From a checkpoint of a small transformer trained on Wikipedia: 8.13M parameters.
Each number is 500 + 40 x the weight over its row's rms, rounded and kept within 0 to 999. Layers, rows and columns count from 0. Numbers have three digits each. The size before them is the row's rms in percent of the matrix's.

# layer 5 attention key, 256x256, rms 0.122, rows 171-223, columns 64-127
101:547576482456505534545512525516529460486523480544506523484519454491447450467527491477477510476477479476467439469532570506495487515472524429494514454439529481534491454471437535535494527447506529
098:460431583497447559495449468527504519459447437485521488536488546522460468510454526510479526510450497509512497559522493597606505427509533531484507585505514525531534459484533524532508466561436548
106:482463488503451451408466452496513527469531464423538473541511516521520487529542443445525436531534494484508458530492478530515595478506511535537493562551579502478461542508510480465507488557535501
102:506465477493511475497536496517477521506581492512521465424501579578479518520490561492425531538452482466423479524446534536610465439449475539482477520509419520567537518463498463519558494488408549
103:530535487467490488447523514524496526473566510477493477524507515509529505487556509451495513457507489526516516481406581506435524521465495522582526596492597517519498465489440462518495545520491495
093:550574470527478488511478545530451490533605511581477538542530518467498424455534564556471473440498501530449467512505530441480443505534511485551516444514508553512464491499489433519510500563559487
109:508507498505518510491474505561551503462432499457588583401530507617445535520434481523556479456460458471519518488486489529514410486519551531493460458465485498475516467518491427525585424513580563
089:510588414485533463473495502469467535460555457472477391532478415474545505470521535442512492473504506564477495521471515483484445483435511477521484473546563496490495500457457450450476503461498486
106:506577506523521460500519477531522508517618485533510475445516534483517451492509520481504522499491433480519465476447536505540500440467492521552508482526486485575598457521486492518499527482552529
105:539445418515493469573513443487452468495477444485471439423525462519455443539534422497518534560612442459502517504443518473560495495550447490494476438453515551464511468541437469517435556457509426
102:530540558525542493500519509493497512510558547440470494479526504497463522518532562522483515455466476515397493537523504481508449514489553514539497475454534598457510525555537532544443494456593534
110:504504438554479531450476541478447510487572530559497484513441487538526496519552550518449542452457438491486530573516502511540481431439527577498519477486490514465469501468417462508427435493557465
108:538534543472533516524643574545532559573475513469428499519516503437542461579606506553476459434525472513507553427586481563552516449484498451467440520535518485545456474497430499490528509483528478
098:556489508507529562499452575557498547471480443509543547437576517522533521466451493559472589472459488462499491475472488526478511487462539518428573520499579529488518566470504491498532490480541483
117:488533509495442487474477497538476483533476520569558421495381536476477481472553496488486520503488488538505471535457511621530499385581517465519477475550519516475477546531524436511461451591455450
104:417424513499466522509502548508491507447493532444496548475503482503491472579523521592468535509502517521525526436455470498593544562520455546450503438468520552520510503487522498477477453410567525
105:573447517561515529527485520586493493452488507419495481474526548426488488509474573525500464475438476584515453463583509489584458480493473441552460453420438530493514486512515387480446538558466498
099:473479490532506475446458547493482541562455480462498539477478507475471488550527495551459511460547496461527584445440451565523487524484488558507538500552459441545514427464475478538527519506485456
102:582604538581493465512493544453446489509477482571508528501446525509478481477538549480432456477432532486520510512464473506446454543464442458517532459462519475467532481526448526506494538538506472
105:517465573541461466600487525485561544543510543522444486509534478515509490481433525521548532523503502527535449483500475464461504426484448497484465513462417480509524471452441521516547528505543510
096:555494462517492481481496499571478461474489480481459556560504495513481462518502491503509485551476435502467503462459518602556491442565501536418406565468466460507404466532504502557484493538492480
110:415478515480466468477504432568434497531488447486464553431469501487487537516416518503501511566489507515473489503517492465457457510615504487506477555382521460488451480485451488564504515555437514
097:502587485512572494544491470512493527560464441488516492455499536514487476529529564418405510487415502540531527470496558515511465499510515441493455482470505450461533520510458614503537550541507492
098:552503482518477481504443575529471513596510519525500522463520506483500599523521525513495500437538413531457557461523486450423516474597454529570511427485432495482443496473541541571513505550495513
110:563500555476450502606432414548436508477475481538495534590519460484463559532521468446497526484515509522435487494481521430419485577511540523550496464557509492526554477507453460533521592528458494
102:522562451474499457542469440549477510574466544419509452518505491484510574478476523513523459528521506426509547466533508516522456527504561431527530463478470451475528514562504468480494530530490511
101:492463431521432607492460444533465455469516511464531522532511465479409473510501527458516513516476490524574463562532506523586493572469478484549473457509525473532511484458526526472537490550491505
112:498545511482478495591517531555439507468462487580481515468456486466489470521452494498543408534526459548473566395442510516464529502554454457433553560506578572509475497484495477547493522496522454
105:497501544472411573493513473454470501485522474506434492509460517526557502568480461517409472513493470499525518511530521527487468505537515533479433525532485405480519477553550501516518486503467485
096:480497463513510527453477450481481560433502515454475574536499502480519553511465509570450536571508469485549471552465443495555545580511538486517450508550471474421522452475513560444578411569504452
110:508457504521454548512520424469455491480506520418506566546481460443456528571490488394552478450511478534494478488510511532536412516502434493506462521468492542432559517533523532494522531494507524
086:445469485488480516430465425486420517492438533462527499523458519459495488537489447543430524560455463444544537499512469531459496459554510490495516524537454473525490456533505531489520505552498499
104:528557470512512466570554528576530499551461532561464462558458506415445480519470517534605528496515543522549556510463448510485396493547537459543517537528500455441439428554545532403481444497474516
103:493519513543506471522449503454499486518521466500508530466536519484460482525470508524500471501529484555464469500466518487490548556527560539572536537448528635504486495532492445509370532580458503
103:467504506461438472521482502475559531494485521491423574502518480537505450540425542524452448544521502445472481376522485441526533563489482558494478485549509472457481532445555476495518540481518467
101:378474517484501491421503530545496541570508473571447560466423508507474486515494478502540416578463490487550535523528510475479432524526493577500489481454508443464491513443534449579479496530532542
099:487469535444503515456478584558447488482513465588511539453540442470561555455488583488526484538560552565485483404458444503471488441511473493540494533515504539502506544470515533497536516420597544
105:421436548504551535459522414511512505456461505424459465549535551489468509468521508459517550495492485566548476562514464539536540556434559541461395562516435459493498467517525493538457473461501476
099:548477481507504440470447536524493569524509458458500537562544520474488453438471478446508484584530479497558521482512493539525473522453509406495493530580587417502499514447521480404524546543476454
102:493574513443463466519548449500460538439516464500541444500491490503519538491515585498489524469512430463458451534482485437485471493555455526519548470491497545505540520471462478443551501502469543
107:518536454471429493515546512476473469515587465441445458516456447544476542496478514501491557487531484505514443485459508495456439485479540537511497544505454500554455552474573549491417523501545566
123:536479480551524529399485539420521599592544500520505601504458521474462424472485540463509464478507462546551551500523511502495561496540523530427540489488510428486489476458477476506513474429584478
109:573528374546445496463423470528490478544485470531414608476487499440433485447566498479479474461474562515509480503484501422452520515525496489505470480470635560492477525479461511484483547543534453
106:543517507442522553475467479415521485526472539525551515460545546459526479441498501416439600461558515489500511447538528513479442399490421528522481456432534471484445510504462533450471535423457520
118:486509485484489532451504463538495467554570515451577503551531523510475547462592577511495591533464538519490393506524431498479476530487584558525466477505505551469518422506528592536481533467507493
101:505529473511454469539484475549535521536512493523486496496513491415569477464505507471525407507562525463452485507496512484528513486508496481534517474385622490522518514468474533478544494496509478
099:531443506463474448550509554545528476466488448454488496484525577470530500480507556540526443440485524532498525456520469454558518463544583528498558474510543481527496524465377427474546474550509467
096:517496468469468462467470533504480486465405481471471580513459514553533452508604451486561512504553476502482540439492523502530534526447421533508407511476452489530511545444472509433521532448455465
116:529490432521469462519486449450500472534430494448466416568449507454468552551519489524450580435509501597527485476488583477463436478470471500503491571526461503468510530450536509463474584414474528
111:596579502527515528448496508522484460495563394450617476526465520487494506479459530458485471495557548492528501478536484470493477495536554480456456586478446519512593488454525526524508564496498518
105:522450458449447538481491490526566505517488431448482562506554513506498432548541511580531455555477484512515481527483502487512560461562484546491461471538456532532472541515534492471516454491496544
101:522514476488514535500561562482491507515591558561492507538440489468552525527503465466513472520470452534529431459556465488396468523504486491428494496550497507539473489508504526501413495505540428
110:459542514524485517544438557484461447475570477506547504474474425469503518518487505501487515512480569492526539477510527470447438467481528410557513481419534539521544523503447461434531473498460552
# layer 5 attention query, 256x256, rms 0.134, rows 172-223, columns 64-127
110:483535469515474541483488452507525495465477539567504518553497495403508469459476521585533458489471455553460501522440506553485500534500493424514526560503495526572556548484466493501536494552452458
101:543460385477505478412454453522511459425555534517488494519487493560508470524519491451533554536495506505534534428537502505519513476476520515456596502578571445480502544523568467485473518526488500
107:490451501556491440544496535498503451586489521550498475534524488516501498504460513453501561437516486496522464497430494505530486527467479463526515453565463549558450562422431492443430487501444558
106:524466510532525445491509492583434582430519442516533499528376516534457537512520527498496495442454524520482526463451510452452461488493527552503489482530493483513566540548539497462516409549523444
106:490445515477527478504480515514497458526483383518449453485477505505521459629518541514501488480534576546489512532498488434528471428538546483466444498581501522532528547514543475454538436500506482
101:580508481522545541548464546447463575487503464539515574429553549472506453575488475519552494506493408498482491542464532490528478455492485484504420501457464453522493480523480423503535422502438533
112:517485450535493503573525548515578533504539533529479501487525523489431538500471479447490520592482450538476427529582502545503490496409436482487497481521498456506490454425482510502515415455436414
113:463507539451456455498454496474487485508537462521528482489538515567519464505497476606459475459581442461508548509481439457505570505519471483457494474509455476616512558545535521503431457459515504
097:502470529430398574515552523432525447496488520487508506458513534531504497487522522468478558542616429451543533510494502479532499486564611541515489456514479480469533510543497481456453565441472453
101:491465445525467517477439501446531456555494500502472543540527464496519573502509521504526506523445572428451489542487518460439504484485463539559405521469534499517549513491484491490499502520459525
102:519516441445513467491444520519492518539540497450484505508453471476487475512467453493498413455552490455506493549510437490550525510502490602425483518516464511468501423497482478461519451568490505
110:536501467474516528556459552536543420543490570484513551497467462456524504476538562484444478487518408491518505450496491537488486547470534447518548416527440545491538449442447449509544469566481495
101:557496498477463523486484528486474480560527494482536485492455516493543514461505471557537517532535534470427527527415526525534446471505560550553490462495462518436453520459524476458433484448498522
106:559524494464514471484576529454484509565482537506497481494487492499460506512549453444478521576478490516490451523479515499534565453529535424496476578541533389456583484467450522507518484463573451
101:472482448496537472501476501529491493478451475452533552454432410524533438462558467505512510493460488503485563483445544517502514553493522468495526493473503494446534505469480567500457485474520473
100:515407519539438493534479516479489431457580544528554456460526460559528529572508528471432488434552563510467515582532507542523453415491522481554518443480420476507541486457553440488432477530469533
104:552535475554547525492577545487556484435451473505528535487475508424518502460454507526445513451464439591412528457501478469559513473531551502543487513463485479582495505489465471411509543541525464
105:581454560504511542451446487532559502407509464437486553478448549527431442484454536510484471458534532478567506581532560503523493444549488513487455480524484500545489496512532475489477498563545582
098:518549534511490463559368439510526511595497493539437521525434488426533537508427454517472450475572532527485432501492492481497480482536545508478543491441512535467483533448433453549489425499503535
102:528537502488580515487424545565505536482493471466587543620528587469485462541528493480484456522528471524486532499469548504478509531484485477474499556479484463402474547495504537512522452557462507
104:504481515438492534483560463517484507509479506519417434563562389467510468512538568501547548525455514469488504594519466533560495582529406514529469520472537481540487528531461519516465484500466481
103:539447524448558548471561537578516524500527503448518453506518482529497458476539495502479451479433501462521530452420485565572491545499564465489512466519525459496469471520505560477531537484460476
109:518469456488552452489494415493455506591493513462504539534484484522455476462543491503473496416479476473490498445430522475498509507530431442533518520519496482470523417514546530513508474511483511
101:536481510510554574559524478500507557437478522488493530530490476444474510474489508539462544459449526529493459498494517464540459535492456463484557477548564505457474425499463444574532532518453549
101:487468509473543503462469501502488487499536546508493553508561547459496475517471483477514539538421502504520492501530468519560454458523503465553488494449485479497444519544522460517512508537449534
103:518529557438432449482479472470534434493514513479469504498447535525506521544425521560473436544463557545511485507500519471517480484423495490499485469492453443503536452523473486528429520510539435
098:433517494543519526531458531505490486487500431481579589450497491499549457546464549503481518486478499460523526535535458529517491490546453366494528461511503551523514488493470530542516514509494455
105:441512482497556461555401541531476526419552480511491440468481520539462464477532502529500492518495551492553526480505495504474497425573458481436521519457549493476506494608585492533522531487500541
098:525543553529523499577380459444488484529482509509455531600534461516509527466469473580559513506464458495494511532448447450558603488452447452469501482462470434415507425476510536568472438533517492
102:475503468542472522498538446507399472501501476543527482524501448485476529423464538423521477495445541451463497489571522441499449403455428543477562541429528477496527471495439533516534462506467517
101:473512516407466476444510531488493533571485480479484503521419572503507560438509505503493410528507491549524468500539420409445502515551494406521543530510542532447430533522517496500546477590498469
104:549496549478501557467517494439508482492399427586429491457486501459460539552597518541512499541514551550463522492474499541503491480562482477541430539512489463524465493483468517468528497492502496
107:535471512500495509512525521441485487520500531395519524514446532557469463474515539465531454554537526539562450545436541549504495495568483571483522494471502519460546482504550463457441503565481553
098:527542543565517453557497543540505513491584504460522513453523511510454509468479472473493510488468469522484419474464449506497489577466505521552558553566557433476453479525595491541461544576526483
106:495467473483565451456511491576514484500474529494490454522429505474461548515515450549513435549428535532453515438496505532488451451573557472429466476507502492494484466500480530552513484455623439
105:511442483554538558448533550522496454490552517540424502520549493522609457465505557503474538503512447415603500530492464476548471561490429466510501452532538511456548559502482475482476491445514483
107:531463564441523577519489542521571479540496550548485458501529503525475527421542479514479518494520512495588480498508481516527544481510549531498509513473394493549601563525490550499513522450410470
100:534493444548584545436533538500604472493530446471499457469461465490538509470545497434447456544450508571465431424518499565537468490483442501508491473450429456513539551452583492430513488508456541
112:576506567477501539509585379529440546487471492409469470601493560540519487477453479492458580465471536466469457500539558479510463518538500504521570537541497470492491423496511566463521487494510532
104:499478488485469586545617475514495447509470490542525509568450474502560573463468526509472478583518621445536483531489483510463485556504507509499495503528500536505469591534548476512488502514529579
111:596539444457558429428487568522515480620503517496539447495474504495480492455502466531463508449545450541533466477423512493561546552491531492480501486514595527515501458513534499488522431494545469
101:467494488522468547435492558518419513521500472471522566441471514512469511529441449456457501552506496510495569495511523544530583604434549523480488486574535565451446430512499460512534533492522493
105:566558512559556494500494466461490473521433490480500453534499400578493492404435460525466547442497453504434474503513521506498483511493530532520500518524491503562481455439482463491590495468494539
102:477462511483418480462446518491592474502480595527482526500533473515502576579517575614496531481513447425447462471461501444555514471541518523490481482493547614489474530547492457509498540512495518
116:612475460521433481473500493492501439509487494532500493573414398518484497473459491482524547542478427498446511510528452558581566567460448466563432492546545443512527412557517519483481526524518528
101:420402508432461439543485511506403496472551472463546504411508487462477506474501440467454508448486520510464449492526484448531496500507561480489513517499502534561522507595524430459524436549443502
100:449512511567526488561510497546552470453412459541482549586536489525452530500498508510536478416559438533456506411428492480469489482419483596518504551466495527537483513481565529492459511485524533
114:518449479505472497543563505438498465511548539457531535521530478452561484566509497550434514455476452518522535488461438551512471489494603531559494468511530562468481468472504483478449511425429514
105:547488559525565526475445489463525532495505406507548504529544509533512498471486485467486459536585508534525485494556489485563442462508475528458477435511516502457462454461508510471446476515514507
104:474530469476505523458482471546525518512402499471486444584496396563536473524502512466565510540571573503519481484476497591484511501518514441491485563486481479533474568497505504494555549484376481
104:496521536489505457436465537508537435571574562534509475495478511450531526459494546519495450529455507552559414500544431454507517430478490460429521467483473515442512524486507582561476491484494508
105:531485513466439555479505624549446483473554446522544514443482527515477547511436485447508444527536543488530469530555534549484413525507449464455440475543396517452481549492472557470552440490447531
# layer 5 attention value, 256x256, rms 0.115, rows 160-214, columns 64-127
091:574534493498490513537512507540560458595479455468485495499478532422514469488500583484503415459531540517560540467491497485534512478487504474545468496491505565509505379480511542497474442522495509
101:517517556469513486514567445484516516542460494505567489448602511500509508502553477531491466514532501515503448492498483498500584551518473506537476442525533473504530513413535620499558505490511467
096:574491481505562511525523484406467513592491458435540455558543452511478477507508521509568452482560527532480425551459529565482537507568424474459513501477631560518486518461534445531451561441462465
100:459542494498490559432468549541514430391506562513464530474538523607500551510537494575539465505495488529477494443504485462474577464463474434474405538563507517552536521499505480532524490409508524
096:517468526515450599442508599519451506528497513507505520528463498548512464456545547503511504558435477505463500489561520483465562533495484469465486451579489466519554484463481511445485613535531540
099:447534495522503580532477504449419528553483447543443464561495520514495445439508518457429486454438557491501582509519505451524516493548522485490488498545516549502431529516568486556500466401477454
098:563548540451533484453507512496558491467491490509522455454511509539523535547505534510519472475469461451524503506472564530554510481456540495581466469498507592464518437463470490451480515510505469
101:526562484496534502497514467529556473483535466512543499487481436531521480528469500521475447462564552453500529502567510562555464478515416536562475566494461511469513512532365480422561442542457523
094:470463492625571500467508459467573467482572493502517507504524489523459489468487531507494443548493530558520491483461631504433558472522476417463487549543505571463503420539416476510428507482520504
102:483500431466503486531459490476532507453475543513460519465522443528561514574544504607506521590541496490526500528537572477549503498560509471489598550494566452488511463433524562509513543455548532
098:544561499461516465510520413496531550485449498525448550423496509453492546550485514491504447490538464482579475476472566526504518523433517512553599495488486503483510461489457474449566555496537496
095:536456477483527536472505509480520598428538602488468493540439479565471495516531465618484559476499538550517483499506479411450483530537496504448498468545515515510491466463490537524491500478488442
097:526533521525478482504522541470550521446560536518538524482481501447549493506525466568522421447505491464440431468465534540461529530547508527427540352509525483477535508485506493482498531500523438
096:525535468497524531474478524457472501532484459542520471422500431533515488484602522458474452522535555481528448506512549497465557456491475450504496528468543477429447530495522518446491484494472481
096:480515496547537558496491549507462459539488510527515482521455492552508462511498489472519552553451562540511499509476487516522554503512475475489476503507432593579506543514524444505538516407498501
093:549517542467479525532528502553482527456483477494485504519474472482458462434513469476505568451526503488467515481464500508521487522463466434438478495501530545493530487524546480434454502509527504
097:462453527503464465472476489447461462536553542497487547521458487496492551452540501494520509523477498562496522486403525469505373454506516456471429519520464474527504395547463550478494541541504513
096:541415577470431609552536518505528519464475461421506518493524451528525478543503490432490542493536536492505526481454558532454502402569515503559480476508535466447532555485480510518452406549461510
105:542566416514553489497443449514504434518531579450488447482442474511453539510512441536491533498411515532561504452504573538505457506523505459532557423450502502472469496471552524455561454488557497
098:566448571461504539524600544588462416494453399519567506473559558524515497469455506457514468542561507508441491550586472506426565493413547507520482484513497463428507510549548526491460475522439534
098:379473537512484431517523483474533511547531469540392482499567549515520583514532497494508475496535498453475541486523558461462542503439476528528448507497492506448448454540491465479434461598437399
099:522468440530518536516482499524521497493490599490364517496409531479492509482415515518443454536464518471490511481557495444484491510467525463539521448489461529529490474510494534500505559520504480
098:514487494480562426472570517510512494522568552532472514488504516563520423490493507496476512510403516471497466498573440522519542484463426522510506491554541468426541446469521450572507496490457528
100:516508512499496529533440516536522473491486493504504591504479526544511501491504477478559503439489559544422516480556413538460587439493484417479476529568464480523467515519529502535486439548421514
099:459535570541540541517489490473508490506549501487533481537416574525512510527430566490518484530532548483523588456473487428536484481479471427504510495464515515511485525479450497526481457463431560
107:490519481532546484515502434572568533492506532541493452407425520498494511453473505539477430442505505512505419490510510559549479456522518483535530452506492576547431533471553473528429484501478443
096:505493475501546502525531477471564492537573549446499463521536491490470520496464480446484509492512497492509496472454480543574466545535414482556584536472522497536441449394459441522470470502548506
094:510460479562521483545489473485471497537565439473472484530516481509486542426453486570443496490528508499497633422524489448462502510501479531610480536519504506558461495551475515482459461384524478
094:542479460494479522505439513559492476458529530548567520523448565518460486501462581490522545538519504522497465509513422513466561434414571512435538462460523586500503596512614518527560535537457552
101:489503543440424477474473535536532476481493474446521501412504496470469539479457564497509506511447485464463529525522490454518504467477520504493543459441504572476546485519526499478424527537559492
097:513410452531473485531518535437552457480521548528452469630509450519515527468494424546505487551434514553498475404517528446401489453461512481482477475430505463481500435511523493550452576496532470
097:467526515471501483460499498538449415469493498475452487484488523503550481477536456528489493488438483475516448472505534555560560444545475484508514493452472511462501498548545449481450455485473489
096:440459460515481468474494500496508556503507491452479468481511562477508504433374518452459521505490467506580487524462490517487524516494554448504447452523522537568581518504407522578480502573542523
102:494511524470514445497477522555534478498529550479580473570555552546534471547490548485522475509491497557552481461530511454519620442486506479487481462548488456522478444521502577481511470477508482
100:421528512503492527562496518506503476478499532427526498507451521498527522455548500483508504530502522547508594521534461441492536445573579486458390450513497463519509439565509404423513507499447556
097:544478472514499547533466423462537527511554553477446557633502571453504462540593528451540491554483518494537537523482529510485480535491524525478516513518481497460543521480467525443490476525433502
098:495538495501441528490500526505484526491504520540516431521534496508437505556505410526569452520568536546429519494450474514500601488577490512518519524511467463445551523476493559482521578524462527
097:478498524465486478533540478479512480471572472426566512504446526521538458507533526455517418444539527496521512559454458476563468522520529512561515459517471497504469544498487537451492461480501463
097:505446528549462499454516464520470449487524563584495564510567455439488481541580561537485471528563523489550492482494400464426475516516437517460552507483502440489461451524548530476478475470459476
094:532519563561541503476527519530479528493392478420489509487474518470459545491472500516544507508476491516470546486447507470546536515481463446519489456510485475531516529483478506498539548622486498
098:526463553487487503494462522485450444560518509474580524429463498455531530542501454578459537620565441564524425454455477493546572491561531449507512509597550483526542577473452567518478566488489525
101:520518561508494545456411451546470497545526498538435517520530468542488481465540502599500449550525534475474490558563463504559519545437566500490485514484543484531497553476471531467541523529540542
099:556498520481473562507567506466515423519509545475524471520499547476481453489450513511426475522463514470489555449508472576460503527568476497494524514536463570558468474565553484554410499518491488
097:488500455556523481473516505471470510493516554484512416472511584427478443450563469559534577533531519514524443542501571456542434507556508494523556532458502519497438507540532446496489566448486516
097:508498482497467468483534532481537536484447541450493563475487486429493521433579530455525517519545491533502465497451473556490554441506452492487501529455448527485524488515524555432548477441436480
091:534434530459471458495527493597452451522501581553520486525514516492560561443523460522470502571500486530550535483606538499516536448542464499463512506536474525529443489522465431553486563536419444
102:535447486514418477533486481494598530438380527452533534525561531536471524444579528532495516536553494424498540493532558500494493524425544513513499534471522602477538430490469504595540477457511414
100:499540496510485471468456535531527490424564543454566480521532535492557546492561487474463572501437422509554483471482507498506466421468480534530601491493537545450525440521494488521511571486560569
102:512509479496516553541471436494532503493456453543545525534500530461457444495442566551546483505511503472496557479500555469484465462448459483461518550584489510476437494513482572525557465524475546
100:469475528493529417530587430536483466486593458505434399557506489460436588539511482487492456495535490480550465531456500484532514488458516539483569545391512482473403484463524492517520432434520495
105:464482534547504526531469522454457475574581551547478513462478532460481476483520490568450472476536418435464571333502554477465498568466503513499535482532535520518547437569470456500436485423478474
100:495508454485500489459520451486498482545513474490500426592482511503472554477468465527425491518467489453390486567515516540471442468480513561547455525551474421477531444551483593502481506557544524
096:512483525504472456472550556500510540546493479564487515440550519433540526480470521487494503548577470479511478562469507501478474602541489482548451537442483498472516476521511479458537521503534492
095:493514453500556475438519430491506489526555531489585469448516487565473481560496502528496495452465578530492454518506511469427486485466515522447436537526479433445510438536431518488469538506525497
094:411514444499525491499454481483488519511473539521518495483461505482410516408519450474535528419425442486541496469512513516525458496505459470524459391508525563630549482530494508539477502482496621
# layer 5 attention output (transposed), 256x256, rms 0.102, rows 160-213, columns 64-127
092:453464480530525574487511385384550516502518453461548488544490520551480553530456507478519501562496439510432551479447484496550500471490445544455499532517429456509516532518515474545521569473542514
099:487456539505474500481446487511535480450541561497492559438455496505444422526460483424489497461488541503473524551530486551543455479482564536415582557572532563410497515558491472498438538476496528
093:581502508518473496535547476572539519506477496534480560455491518491538521473508442440534563446441582436459565474476469513534462503471466495480505424510434496451551427627518466537459439566593554
097:506472485485520447568500405474492517578560444509491479539500473409533490475459490490444484433579473496489500571486451501533493551552499473471480444506559526459418531535517516454533524522464561
097:495527513513565490516427488527540494502428471534498439454513500500482544516439478498495543492612507538454464471475459494505422486565475454607481540485481621511492520500450472533473413470473541
095:535528515466499457436477499545539437488541516496500540525497479458503520538455476549495553499493534501502431450469547442536445479517544458485505537506406486501514515505464512494472527512533522
091:423499418551517507497459505528447502519513515534495532606516458430488468512523454426437501506542553565508440528499529508542485475501525550432490498484544462532530439555494505489486535552444518
102:444488496465554504475444510511481535552575503539455487524520492508426546438525503442535484516473461484491496466452444479437563488537588545501592478507481458464417437464590494538410539518537523
094:547528438475502490478451500475437543509447516443440475483475449497473553554563500467545561470534513470486604476465415495566460471480519592473527508462497528537503501467530455495471463528439536
097:453490514511445552500586545497446505507531466505542455533471537493455447499564517406455466440582485489475518437511541518415456452429462532526478502422422547517583475594460463406528510536451528
094:476466450524447468477454497531502488463529443525536459536483516507502477462532482496496523534467519511462603480543457522536531486531520436503423531474530473457489518521555525558506448445440563
096:475471479478499498449541508498479486518446502488457500433501553444521525543428522510480412468476450503537529516452510584453549546475504510560493471539479490509473507519470472512465546529538515
097:441437491411498463577487506543469508549487449445440538477508537527504562477476582483524590540503452512536556539504506459562520468491493471517489602451441507511510494540447558492504529538571533
093:473489596491485559511559494552516478503499587481503495501529520520512522534464457523533511551471476483430585494446493507475507557483480562510474530457447529515583492533467527564578500434481527
094:487512493531498540505510541506574552500511456495467522462496478424469509458454499490524501486517571466514497533479434572484459554427483520501483543467501444422502513478536558530447530563536539
089:520544522483547488502455469471449456576513504469495531476444578500515439529467479551452428557491525545497464522567596524519522517488508500540478473526478449461498509545503506568517507481503566
087:521578516451492528495516463565495545482535380493520509471582469461506524580517537488468432514505479512498502503541508491515639519556558541499486433433498522488528506530506497520451520473520536
099:417543434479484408484466541565508512515510556536539502479504557504517577442572537561613483489504542528445475474474494484506499485463523548442521512505463491441505482478527472518512593463533473
107:530470556477492496507543532478515497502517475560521486502549416455567457452530496536501473489579508449481515508529515414545475472499437457455488530511484493497537434474507596512459516509478530
095:443536458520484454529454513527540518489493572502430501497458477466450466540473460576591541438444520537501444458419509500521403544554407516501504559496549563554498592506540469512510560421568519
096:539541492456554495469507489501516504436479486506562530516470468519473463410517508460515549504386432541534501524519533605488464499547520515475514470504467487485520549494534543454526497446437505
102:480581523482577459524568461463517503465513459501519427580494579516476445546561439522422544478524470488567532504475462470532491486570438509461457513533539481439498518448533478496463520517510505
099:500483450587480508537466504502512503529511520551515533459399557463472500473426470515502543423543510516479473477493515447403437434525530468521531542510446424556515479518487532486468499507541496
092:478411510496441414499519475474471521562532522522488397484510509561479514542456511524460530566491419497498466506532534486513417568497498515507551519485479526459570485457450482502415547463558496
096:492470442519495488504484410535549463591490460475524516469503486497472514444484493539449420510455501474522468473478542486487434500529478609416482476547460484497498479473573483548452532569520460
102:543450486516476533454534527469422489506508488512505554517491454473520479471474511539472517514476516565480569506436523478496546513476449496507581558499446437415551533472472513553494504462549533
101:568497524546542536398432545494473526524470464473517530508451548461461456472522518473478458577536597513534541460554440471439512528446498541442481455454539503494572543504527489497477474534496503
096:533509508545581516493472549468488576453523492449558473503505533485529522574476533479504490553529429488588514565496504536521480473481557501402473477498438454403572475444486492563504529546484484
094:513502496461560488493550527555542424472500506501499534508490436493467488517468412483553417490517558487508497529400493512539477468552475444480449559550443434521529484450342464457510464536478507
096:524452428516520486509569512459482478471519436593471514529517558538507495515558476487489490503540504504493517527496528495488535467579566548549431499558511460461424495543448579465510539470481479
091:528587569489517502470537566477400576446493415449471556483478484501474458491470543522528508492580424486522542520472532532580464555460512566528556513548434538492462513451544471471537417504504549
101:521475439559490479566519548503508558564500503469538505577506491455497505478522503494583517511541542550516542491481528480433447532447560510471475532464533469532486485462455551516523516526474513
096:462542611451438429464531507482526427544512484523510508502477495491470548523598421486531558453453507492492490471518462444565488533476498498498527569554556437492508468468581510474511491406519467
092:454546429492477554587509495467528473568476475525474494492484473506470504429503495560488489470448477560504573538476451552473454546552453521498476539440480509510473563537500440560517575421470557
102:445518526479475510473508472501475475606554514487530530559531467546484504500469494513518555486440463512470541495467535532458487526498442463538529466460576509458484515449452521530547452477512487
093:477457560472476524464535458513482529512462498449515501388500521529504553505469507524496480492555495553446563537534485456496534526537488487480473492437522521499434539570481556489546482487540550
097:523535595441534567502436426506522534568495483469516525529518417520550583529480518422454442498451487456543494550557477445531481511477488511510451449410570573519467505503516537523566481495504535
091:455554425448535482440543511504531528592461502557512480432467465464466512502510525483479540487449546517502531527547452505439546467524512505468529478502510520427426443502530469572529538521486514
092:552600479519479480488491513435553535457490480433471513522491533487501580525403425375548486528421479553499520497492584558492503502493449467488463430509521520508558520480474455477486515497498524
093:550530523478513490505470449488457510474581532495478508491458566518511565513537522501450446501478516444526500419549491509469454483545558517547521501424438391470489484507463558462458491394502482
094:516544510496481547520568497479487538471447551555388507583485465564584461462543570463580484470424511532556519531522492496484516512387477531505525539478478511506485453536518535451566397460501518
093:491495474525528492548435474465520497475462497513552475513443487503491464517502524550548509487496481437502539420394566425489500464508503511483555534529462526439485525520497544500524488516472547
097:462532472503515538514438515536500526503474520509470520522458490529528555501497467478497560570560479486535551457538448495470534492496503549438554467496543438458549490414516476432532456485436500
098:518504530496560469537454489512532534501467456545515490491472493547530549500522459455516487551483468524533555466541390448447585521519446466514485486533497531492592532536507466561464480557525452
092:534543507555545480489465461523540458489536445491497496524521432538524544573514512472495550518493515489466523506583523538507478576494501543528449473507525401504442503474528494515459422464501540
091:513454523531513566467525533378516529488453542477495555424421516553502444491538515480501482463541508491499564450399527491531483524501469511546520533490470471459555444523544544512474451573553480
097:483518500506560578482506523506440460542618533555515487463437441422583524480467490543506520525450488491533447481478503490499436488550473495517400559538469454577483527509478460462488489509483528
100:474448575444482463543556436454553520552421501501412546443447459481432450475462580560524565540469524542488514559545496511496517502599529507508495530479473474541479519470495451505469498506487428
098:522460509467459449457504519531463506520495539516502413455486495519486530511524497462490467483509517542535439516459507458557605568523528512547466527471539519532425531520443464468444572488508492
098:520511541527584531496478491533532518474445508484491516474542479506486448402466464471553468439544453475455506483535411550529483519549517452491519426464492488544490469540465525460486581461483554
100:461497525486458480457557439513518442485449492454521545517528487511466549445510459463515545523543537450528440508418487480514488540472412524486467482456503517516517537483563461466588494472481539
097:510548612566484533562497550524433513490470483505418478393508479435506417546535421509509520487612502555509557454441574474510505450535498463497494527550500535519445459450493441569560448467489557
092:437427495510504526543481483526515515403504553493492500508461595555465551499542516498561473436465569504505477451521546462533515430477495406593469429459525471519491573533515473514491524446434536
095:519563470472496484535459503547493488513427507529466512467507506499503523545449511475525460531492454481489505556477448526482471513585421490565516465480458535481489557463527491469504539499488516